Weights of a small GPT-style language model, trained from scratch on English Wikipedia.
Architecture: RMSNorm before each block, no biases in attention or MLP, untied embeddings.
Training: a variant of SOAP for these matrices, 130M tokens, 3962 steps.
Each number is 50 + 12 x the weight over its row's rms, rounded and kept within 0 to 99. Layers, rows and columns count from 0. The size before them is the row's rms in percent of the matrix's.

# layer 6 attention value, 128x160, rms 0.105, rows 0-127, columns 40-79
129:64 57 44 60 15 49 45 40 48 54 44 48 62 68 53 47 60 60 52 62 29 77 69 64 62 42 53 39 65 37 44 46 60 39 46 57 73 62 59 42
124:37 27 63 58 43 56 49 53 68 47 69 59 43 40 55 62 43 47 51 37 51 61 68 41 51 53 55 49 54 23 38 29 27 46 68 29 65 46 50 48
127:56 26 34 51 45 58 42 35 47 47 47 44 56 53 45 46 48 67 44 57 50 37 40 55 74 38 66 30 40 52 44 63 57 32 52 26 58 73 49 34
129:42 48 21 56 43 40 40 42 46 56 55 72 66 61 66 43 59 27 65 60 41 37 45 42 43 67 51 77 39 60 43 48 53 37 60 59 61 43 41 38
118:27 74 30 35 68 37 63 70 63 59 38 40 77 57 59 62 55 37 60 59 53 35 62 68 33 36 67 40 59 29 59 63 56 22 47 50 56 54 41 52
125:50 64 52 55 53 66 43 47 68 46 43 43 24 57 52 52 54 61 52 42 39 39 46 34 46 64 35 42 45 53 48 42 48 65 61 31 52 54 55 41
122:49 39 38 46 65 15 29 77 44 56 38 68 51 55 44 48 52 66 42 29 66 44 43 46 52 49 48 68 49 62 46 35 44 68 42 43 56 41 42 57
129:48 42 53 50 42 56 41 48 38 38 42 34 23 68 50 59 53 49 47 46 34 62 49 50 44 48 56 38 51 66 33 64 44 48 39 50 45 61 42 52
124:54 39 51 55 57 53 65 65 63 65 47 49 49 52 52 37 59 65 51 67 24 51 38 60 67 38 39 58 64 39 50 13 65 59 66 53 47 50 44 44
127:47 39 71 31 37 46 55 61 36 72 69 49 42 32 51 51 51 67 35 49 65 49 59 59 46 53 60 18 45 54 64 44 48 34 66 50 61 63 61 63
122:72 39 43 57 55 54 53 50 49 54 48 34 27 48 68 40 41 31 33 83 69 64 63 55 46 65 42 52 48 52 42 34 61 50 41 57 73 49 68 60
127:59 49 37 69 50 44 43 32 34 59 40 45 60 47 60 75 52 66 45 48 56 55 54 45 54 44 60 47 29 35 33 39 38 54 37 45 55 53 34 50
118:51 44 57 34 27 60 55 68 53 62 42 34 56 73 40 57 42 57 37 48 31 39 49 44 18 46 57 34 49 71 49 66 65 66 40 31 45 37 47 25
131:69 59 48 28 54 88 42 46 51 45 20 34 25 42 29 34 63 41 52 53 74 57 46 37 45 42 66 52 31 38 70 53 45 61 63 60 51 59 69 50
122:48 39 66 31 46 55 60 42 51 44 49 58 28 56 53 24 57 50 57 52 40 44 66 43 55 52 47 53 43 54 44 22 47 36 27 60 74 47 42 35
129:61 40 55 47 52 63 72 39 61 53 36 44 49 35 44 49 38 53 31 58 48 40 48 63 29 77 47 63 53 62 22 35 41 31 57 55 28 64 37 30
131:42 54 44 56 29 51 49 75 60 43 41 58 46 36 57 31 59 32 28 61 68 26 39 52 57 57 44 51 36 37 55 15 61 46 29 52 47 50 61 72
129:43 48 34 42 58 49 25 54 41 47 57 53 55 49 51 58 77 67 71 83 42 36 69 54 28 39 42 50 77 50 70 42 50 53 59 38 42 50 51 58
125:53 70 47 53 49 78 70 47 51 48 49 49 49 40 38 58 45 49 39 62 49 46 43 45 53 32 60 39 37 59 55 54 37 51 30 55 54 63 51 61
130:49 51 66 60 27 51 50 46 45 29 64 49 71 61 54 25 41 46 51 41 39 32 47 52 61 38 64 40 58 40 62 32 53 53 37 49 59 43 47 53
124:68 43 68 63 40 49 30 27 53 34 52 34 45 50 63 51 48 62 30 55 60 49 40 53 79 48 58 34 63 22 45 52 64 68 50 48 42 40 74 49
111:55 40 55 53 25 48 70 75 64 30 59 50 40 44 42 66 46 40 72 39 43 68 53 55 33 49 28 52 47 55 68 54 42 65 71 44 49 58 51 65
123:48 56 49 43 61 44 59 76 44 39 53 50 37 36 40 39 36 66 39 47 52 58 59 49 49 46 52 44 70 50 65 42 49 34 45 25 48 55 31 58
131:43 20 65 49 57 63 51 47 48 56 67 44 46 47 53 54 65 71 67 66 45 66 35 38 46 67 35 43 35 51 59 45 55 41 44 55 65 60 43 49
126:37 73 48 47 44 42 72 49 35 81 50 51 56 53 42 56 43 59 42 49 51 24 69 52 72 53 45 30 36 53 56 27 38 43 46 70 48 70 54 42
132:30 55 70 62 44 56 43 55 18 62 46 25 61 41 44 47 51 44 61 61 87 46 54 41 33 48 38 48 59 49 57 37 55 41 51 43 59 49 32 25
121:45 60 65 51 45 43 54 35 58 47 67 64 46 44 52 59 42 52 57 48 42 37 61 61 53 62 62 58 20 49 51 23 60 55 70 35 59 67 51 42
126:57 63 51 60 45 75 45 60 26 56 58 51 70 57 43 48 66 34 51 58 35 49 56 31 45 43 56 35 49 44 66 51 31 71 63 54 65 51 46 55
122:47 74 45 56 65 53 59 32 46 43 22 49 47 28 50 71 57 69 39 40 51 46 26 54 61 48 58 66 46 53 50 50 60 32 35 50 59 53 48 66
131:57 73 49 57 49 56 52 19 69 61 42 33 57 50 31 46 37 63 40 62 43 60 52 65 59 61 35 39 52 57 72 41 52 51 79 45 51 42 44 55
115:42 51 43 35 41 41 40 53 48 60 30 63 45 70 50 68 45 33 56 50 59 49 57 53 64 72 52 45 59 77 51 42 47 67 41 64 67 58 48 43
127:52 47 51 39 59 37 70 47 39 35 33 40 54 60 71 44 47 29 54 47 36 37 44 58 44 56 34 33 46 57 28 33 48 67 45 48 53 41 34 56
127:55 32 65 41 70 67 71 30 56 69 54 29 40 39 41 42 44 29 66 15 51 48 43 60 41 59 50 58 55 56 38 67 58 55 47 42 65 46 61 58
127:45 20 54 55 62 57 49 54 55 62 35 59 27 63 39 51 43 55 39 45 49 40 78 61 35 42 56 55 29 25 48 48 54 61 42 47 57 38 65 47
117:58 54 28 48 43 81 35 53 67 51 61 53 55 58 68 63 69 45 53 40 67 54 40 27 53 36 42 47 62 33 35 56 41 32 41 64 68 37 73 28
128:71 33 52 39 48 50 61 60 60 55 44 43 77 47 51 58 25 41 55 53 56 43 59 80 34 41 46 48 46 42 60 38 57 70 43 42 48 49 66 69
131:46 41 56 52 34 38 71 35 46 62 42 47 47 52 45 63 67 53 40 49 60 72 69 42 60 59 50 54 58 63 52 55 68 30 66 41 48 44 57 46
126:48 61 48 29 54 46 59 76 52 43 36 27 40 55 33 50 43 77 46 38 50 51 52 48 46 57 52 69 35 30 41 55 38 50 40 56 61 69 60 50
128:49 53 53 48 64 49 23 40 81 68 58 40 68 63 41 47 29 48 45 44 51 54 45 45 54 51 57 57 54 62 41 69 66 41 52 68 42 48 52 55
129:60 39 52 42 56 55 55 52 60 49 70 32 64 49 31 69 55 58 27 53 45 34 34 43 48 60 64 56 29 35 32 69 31 53 56 37 48 52 61 63
122:36 70 51 50 42 78 74 36 33 28 56 35 52 53 73 69 39 35 56 47 52 59 54 28 57 65 67 60 48 60 65 27 53 48 56 42 35 26 48 39
129:13 50 46 52 67 55 59 55 62 49 49 48 45 55 44 31 47 51 35 28 26 41 60 32 51 32 46 36 79 55 46 39 44 55 41 50 62 54 47 56
122:42 70 61 43 39 52 35 54 63 45 53 50 75 53 51 32 54 70 46 37 39 60 57 45 52 56 56 50 56 51 35 41 51 46 50 55 53 55 55 51
127:58 64 43 60 53 51 33 70 38 69 50 41 70 34 40 48 32 35 56 56 55 70 47 55 61 71 27 49 59 38 55 53 41 65 45 47 52 48 54 37
126:34 36 58 66 31 41 50 49 67 43 45 47 53 43 69 61 47 51 40 30 39 57 59 46 49 49 74 57 54 49 69 48 47 55 34 61 68 17 38 43
129:22 45 34 45 61 65 64 63 49 44 36 31 49 52 45 31 29 69 69 63 46 77 60 39 60 54 41 43 39 37 47 54 69 50 40 66 59 38 65 46
125:48 43 59 42 52 38 58 70 75 46 38 53 43 44 52 59 46 64 68 75 31 28 53 56 52 69 44 48 41 46 54 60 53 47 65 48 51 47 43 50
122:31 35 71 50 62 62 33 49 34 57 77 41 34 69 45 51 42 39 51 67 46 59 43 49 36 48 62 57 63 55 58 37 53 41 62 68 37 54 37 59
130:38 48 71 54 43 49 55 60 69 40 45 52 49 50 52 28 23 49 37 39 69 44 67 34 54 52 53 40 51 42 53 63 28 37 26 46 49 40 55 42
127:40 64 57 66 25 74 85 43 40 63 42 63 59 44 50 45 64 39 59 44 47 56 47 40 39 53 48 50 49 44 69 79 62 52 42 63 64 46 42 51
136:48 51 56 72 46 41 54 74 55 55 49 54 59 50 66 61 66 58 41 35 52 65 52 69 39 49 58 31 40 61 46 51 66 38 47 22 84 61 54 26
121:52 45 63 59 34 50 54 46 72 64 50 71 72 52 62 46 65 54 56 66 53 54 43 66 34 50 78 53 47 47 44 27 44 69 49 59 53 58 59 53
125:48 53 52 43 34 55 40 51 51 67 50 31 36 40 44 43 61 45 22 61 44 47 50 50 59 49 64 50 28 54 51 35 63 46 52 55 59 25 70 67
132:65 56 65 30 62 48 25 57 36 65 43 52 37 35 75 43 50 41 41 44 50 37 35 45 64 33 63 47 60 53 53 56 42 50 59 55 41 44 57 59
120:30 34 39 42 42 56 42 52 56 42 54 49 56 56 53 68 45 70 48 24 53 53 33 44 57 55 43 56 16 50 55 62 67 29 39 35 27 53 58 44
132:37 56 24 58 46 50 52 64 40 17 61 48 50 68 58 40 40 37 53 45 55 45 59 45 46 34 50 60 46 62 37 50 45 50 42 49 60 40 46 57
129:60 59 61 32 27 44 39 48 45 46 61 42 44 34 62 52 43 55 44 62 52 32 53 71 54 41 50 50 39 56 39 70 47 57 58 47 63 52 46 55
126:68 56 55 67 42 57 50 52 47 30 30 53 33 40 56 47 68 56 48 55 57 48 51 45 48 63 48 35 53 58 33 69 53 61 59 45 52 41 60 55
131:39 48 63 63 52 58 68 81 60 54 55 49 50 50 32 39 45 37 49 67 53 66 39 60 76 42 45 49 53 38 49 72 50 32 65 51 48 76 31 61
121:49 81 61 56 47 23 50 35 73 22 50 36 57 50 44 49 62 42 40 60 54 60 56 69 44 53 42 30 52 71 38 47 60 45 36 53 61 53 65 42
126:25 71 44 70 56 48 46 49 55 53 44 61 29 38 54 57 36 51 39 48 61 47 52 54 36 49 30 37 69 29 21 34 54 52 52 54 39 58 43 37
130:45 49 56 46 47 61 51 59 41 58 58 41 34 59 50 46 46 64 61 47 56 51 45 45 65 45 39 66 73 77 61 28 47 64 41 59 81 37 59 29
123:54 38 52 68 62 48 64 58 56 48 49 40 39 52 57 43 70 69 22 54 69 53 82 44 46 55 60 47 71 54 49 43 28 52 72 62 38 62 51 53
126:44 48 55 41 56 59 43 52 46 59 41 44 69 43 58 60 51 35 29 49 63 43 60 57 50 43 47 67 44 55 50 49 50 55 58 60 61 30 50 54
063:57 41 33 56 83 45 31 51 50 52 46 53 44 41 47 47 64 70 77 58 63 44 51 41 58 40 42 54 28 24 43 61 48 55 52 31 42 45 59 44
070:58 49 41 46 29 46 49 52 68 62 57 30 60 36 35 14 46 35 61 52 28 61 44 65 63 65 45 42 37 42 63 47 51 51 31 51 40 45 62 43
061:65 48 47 55 41 44 52 56 76 66 34 49 60 64 56 35 47 32 43 38 50 61 24 82 45 49 39 59 61 49 50 62 35 53 42 57 37 37 49 27
063:57 46 42 59 41 47 55 53 41 54 29 52 44 47 42 62 50 39 61 75 52 59 29 63 56 35 43 51 31 51 40 43 44 58 45 29 54 63 51 50
064:43 35 70 82 56 30 61 33 46 58 52 57 44 49 62 55 41 47 63 70 50 43 62 60 58 61 41 42 43 37 56 32 53 60 47 55 53 52 45 47
067:34 57 36 58 55 50 41 61 46 43 35 56 54 51 56 44 40 54 36 71 65 73 66 40 50 43 33 54 46 57 76 60 43 35 42 45 63 30 50 57
063:49 39 83 41 28 57 61 41 50 44 36 52 23 36 48 32 62 58 49 49 59 63 48 37 44 55 50 63 58 50 59 51 62 26 56 58 54 57 54 34
066:63 36 56 36 58 25 74 37 56 67 40 33 49 70 60 48 51 49 63 48 14 53 50 60 58 38 69 42 57 50 53 38 39 60 67 60 29 46 45 58
070:47 48 55 29 53 50 52 32 42 63 61 82 54 38 39 58 41 66 53 40 43 34 30 60 38 50 54 60 53 44 66 58 68 55 30 49 59 45 67 71
069:68 55 44 54 34 44 60 41 50 44 70 51 72 63 35 23 73 60 45 49 55 53 44 62 67 38 57 41 38 41 40 54 43 65 52 55 65 46 47 37
062:52 80 49 38 38 49 68 66 53 44 66 41 34 48 42 30 59 36 49 20 69 42 75 41 45 67 51 50 37 56 52 58 21 58 75 67 44 53 70 44
063:36 52 39 58 53 46 61 42 61 54 28 54 56 53 61 51 46 38 41 54 82 60 27 52 59 55 55 62 64 44 60 76 36 44 56 55 56 47 65 55
060:60 53 51 39 44 60 61 51 68 63 47 40 52 57 88 53 56 49 48 51 65 51 37 55 31 42 59 65 73 56 58 65 60 69 55 56 69 50 54 54
070:48 48 58 24 27 48 43 45 36 57 54 41 79 48 68 49 31 42 42 47 46 68 46 58 46 59 56 50 48 48 43 36 55 32 37 44 55 51 59 31
067:27 61 45 74 48 44 32 35 60 39 36 49 42 46 47 35 51 61 46 45 44 48 35 75 50 63 52 21 72 57 52 61 33 60 72 36 40 71 46 44
061:68 35 48 35 50 49 66 48 24 63 67 47 36 40 18 41 42 34 65 44 51 50 41 63 42 47 77 53 48 50 59 58 25 59 62 47 55 40 51 57
063:49 51 61 71 52 41 65 50 60 27 54 53 47 38 43 38 40 32 62 52 49 59 47 46 55 33 62 16 62 51 61 60 53 45 50 48 50 54 64 55
062:53 54 56 32 54 16 56 46 46 47 29 61 55 42 68 53 47 41 51 26 61 49 50 50 33 54 41 57 34 65 42 58 47 47 68 44 60 61 47 77
061:45 54 19 63 56 65 60 54 65 42 72 55 52 43 70 61 58 67 55 42 63 52 44 61 35 47 56 52 51 57 45 69 29 63 53 70 57 47 39 49
060:34 36 35 53 75 64 59 52 45 43 46 34 61 52 63 49 64 33 45 55 72 41 33 56 43 46 68 59 39 58 61 70 61 67 47 60 45 46 32 68
069:36 34 35 60 62 56 33 46 37 61 60 57 74 20 39 35 50 31 39 43 49 51 56 67 32 54 43 36 59 66 30 38 44 47 49 41 44 48 47 45
065:52 41 61 43 54 57 60 48 60 46 55 53 54 31 26 61 59 63 55 34 48 46 47 64 43 51 32 57 58 32 65 76 42 54 59 48 62 43 51 58
066:34 44 54 67 59 41 60 41 53 46 55 46 45 58 32 60 39 52 69 64 69 53 43 65 40 47 42 58 39 49 47 47 56 45 43 69 44 55 19 63
066:47 44 47 46 47 53 39 42 26 74 44 43 51 72 47 22 57 64 64 35 51 42 62 39 52 45 44 62 54 53 49 45 52 34 59 52 84 54 43 49
059:79 36 43 45 63 77 56 38 26 55 56 39 58 65 44 29 43 40 42 44 21 64 74 60 67 42 38 44 36 47 53 56 63 38 42 46 65 28 52 76
065:26 46 14 60 48 54 55 57 74 43 58 63 58 50 48 54 68 53 45 63 49 52 31 77 56 53 35 65 69 37 68 62 44 51 55 44 51 77 53 34
065:51 60 59 35 68 51 62 48 51 44 39 47 29 35 62 44 36 32 54 58 46 51 35 41 45 33 36 66 44 52 69 53 51 47 56 50 54 78 49 50
062:58 41 48 60 66 41 39 52 52 49 56 60 46 48 67 45 44 44 65 42 50 62 56 47 78 66 48 37 69 51 40 40 61 51 42 55 62 59 48 41
064:26 31 44 60 51 45 48 37 53 63 52 50 38 71 48 54 41 21 45 79 51 60 36 38 44 57 62 37 39 65 69 55 53 46 45 56 51 46 30 45
067:55 36 26 65 68 52 61 29 63 45 35 61 49 58 54 74 73 43 36 32 48 55 61 43 52 62 55 54 51 58 45 50 66 57 43 46 75 66 50 54
069:52 53 68 47 58 61 37 40 63 61 47 72 37 55 69 56 45 48 51 43 52 41 41 66 54 56 44 51 60 55 29 61 50 49 80 47 37 67 39 49
065:46 50 56 63 40 48 37 40 34 57 44 57 47 48 43 37 60 38 28 42 61 51 59 34 58 62 33 36 36 72 24 48 55 68 39 48 14 60 41 36
063:47 63 44 35 57 41 54 66 32 52 38 45 26 51 33 63 58 46 61 48 47 52 62 37 52 33 40 45 68 65 43 40 38 35 49 55 51 49 45 44
073:52 66 42 62 49 39 40 53 74 63 48 56 52 81 41 63 48 81 47 62 50 67 67 61 56 59 63 21 67 56 48 47 50 45 49 51 66 49 64 42
064:45 34 48 51 69 60 42 59 58 36 68 54 44 52 51 60 40 50 63 49 47 54 42 43 46 42 48 30 54 54 56 58 53 34 41 49 61 37 52 36
064:70 43 50 59 37 43 65 51 35 51 28 65 48 43 48 44 37 41 31 55 57 55 29 35 69 50 64 63 38 63 46 60 82 28 45 50 34 66 47 51
061:54 59 84 44 38 29 42 48 42 43 55 43 35 70 47 59 45 68 33 44 55 48 71 37 63 30 56 22 60 43 43 44 45 56 65 36 33 35 38 50
064:79 70 48 57 39 67 73 58 49 49 41 60 63 36 48 63 34 49 46 56 62 47 69 55 66 55 58 41 68 46 49 37 38 60 54 57 38 73 63 54
070:51 61 67 36 55 60 51 78 44 48 63 42 32 57 45 51 69 36 39 60 50 57 41 45 38 53 35 61 56 53 37 65 57 66 50 59 47 21 63 35
064:33 42 67 57 36 52 39 51 40 65 47 47 52 51 67 62 50 55 50 56 63 42 42 76 33 48 51 48 45 33 55 58 53 53 53 41 46 42 39 54
069:21 44 56 31 39 56 48 65 39 68 60 53 55 45 67 39 65 34 32 64 49 61 35 51 48 57 62 41 66 66 27 39 52 55 56 50 41 55 51 41
066:49 61 44 65 55 69 50 52 47 41 49 27 52 60 63 59 60 44 61 54 37 43 72 37 55 58 70 37 54 43 54 46 51 50 36 49 48 42 37 37
061:36 59 25 45 61 51 66 22 66 57 27 40 36 36 47 58 43 39 45 42 23 39 50 42 45 46 56 43 48 43 29 49 43 64 55 49 52 66 52 42
065:54 50 45 51 31 54 31 46 51 45 67 38 54 49 80 30 43 48 69 60 51 36 25 37 42 53 22 48 30 53 62 34 30 65 63 54 37 72 77 54
068:70 45 70 41 58 42 71 65 38 35 43 51 54 33 53 39 46 33 64 28 44 47 30 38 30 47 42 42 31 50 62 39 58 66 68 36 58 55 54 51
066:63 66 34 54 27 49 58 36 45 40 55 37 90 47 52 43 60 34 70 43 47 49 54 42 34 46 58 47 51 66 60 62 56 55 51 32 53 51 28 65
061:52 41 58 57 41 51 51 48 56 39 46 44 46 54 48 75 32 55 21 62 58 53 49 74 40 59 38 47 52 63 58 65 37 50 50 32 59 43 44 61
065:48 56 71 38 53 61 47 44 49 45 61 51 60 48 71 54 46 44 54 57 63 50 57 42 31 55 39 41 56 54 56 67 50 63 37 39 43 46 58 62
061:47 75 42 55 67 51 48 33 56 45 43 73 19 42 38 35 41 53 50 37 58 44 35 26 65 36 41 53 52 34 55 53 70 39 51 50 68 39 24 62
058:52 60 55 67 73 45 34 47 51 32 62 31 50 61 38 65 59 45 29 69 54 43 49 42 45 65 62 59 39 72 38 28 37 56 68 28 49 42 38 46
062:57 43 53 67 61 50 52 42 58 38 56 56 50 51 32 61 33 50 59 34 51 41 60 20 57 50 54 72 48 64 56 87 32 55 50 54 31 24 46 40
065:53 58 24 24 34 32 60 43 47 55 57 59 36 54 53 78 31 37 60 50 52 62 43 74 58 43 52 37 58 66 66 51 57 41 51 57 47 59 67 43
068:37 53 44 31 35 52 56 58 45 38 70 57 62 55 56 41 36 25 42 63 45 49 72 52 32 52 50 59 54 53 48 60 50 27 37 47 63 62 45 57
064:39 55 43 63 50 45 49 52 54 60 29 26 61 56 38 44 39 61 71 68 41 61 49 50 56 71 52 86 55 41 46 30 57 30 63 59 44 41 46 42
057:65 31 51 40 45 47 37 73 51 31 54 31 34 46 65 69 46 34 56 72 71 69 60 74 56 58 56 44 48 51 54 52 65 67 54 52 42 58 57 71
059:46 70 37 53 66 60 56 31 51 37 76 47 41 50 54 42 29 37 56 23 43 59 54 47 46 58 67 35 50 58 65 33 51 28 49 59 57 30 58 60
058:63 57 62 28 74 65 45 56 65 48 54 48 37 27 45 57 43 70 54 61 50 20 33 45 68 53 57 36 51 44 18 43 65 54 41 65 26 42 54 63
068:47 63 33 58 63 46 44 32 32 42 33 41 38 33 67 40 56 62 44 41 58 42 47 62 64 72 65 73 64 72 62 50 53 44 38 57 44 36 42 44
063:59 39 44 41 33 44 68 39 53 42 36 39 31 43 50 30 48 53 50 44 62 61 68 48 52 53 51 61 51 48 50 23 67 46 31 43 52 75 59 57
059:65 49 54 61 43 50 41 57 49 54 71 55 69 43 55 50 61 61 41 49 62 35 32 55 75 74 57 48 39 59 32 49 59 55 17 45 70 49 31 44
059:61 42 24 46 64 59 49 51 51 68 49 40 46 54 52 51 57 38 45 66 40 42 38 50 60 41 38 41 51 34 19 32 70 34 36 36 44 49 68 37
065:62 44 57 47 50 27 33 43 60 46 69 55 57 54 27 40 44 34 41 50 54 41 38 65 42 66 64 70 59 57 59 50 46 52 45 47 61 51 61 59
062:52 44 41 49 41 37 41 54 25 64 58 53 53 60 75 37 46 38 57 65 45 54 71 54 38 46 50 28 51 44 56 47 50 41 37 60 40 45 56 47
064:49 59 43 57 59 63 66 37 54 65 47 64 36 47 51 66 47 66 46 76 40 61 53 39 40 59 63 47 63 42 43 66 38 48 30 48 31 65 45 39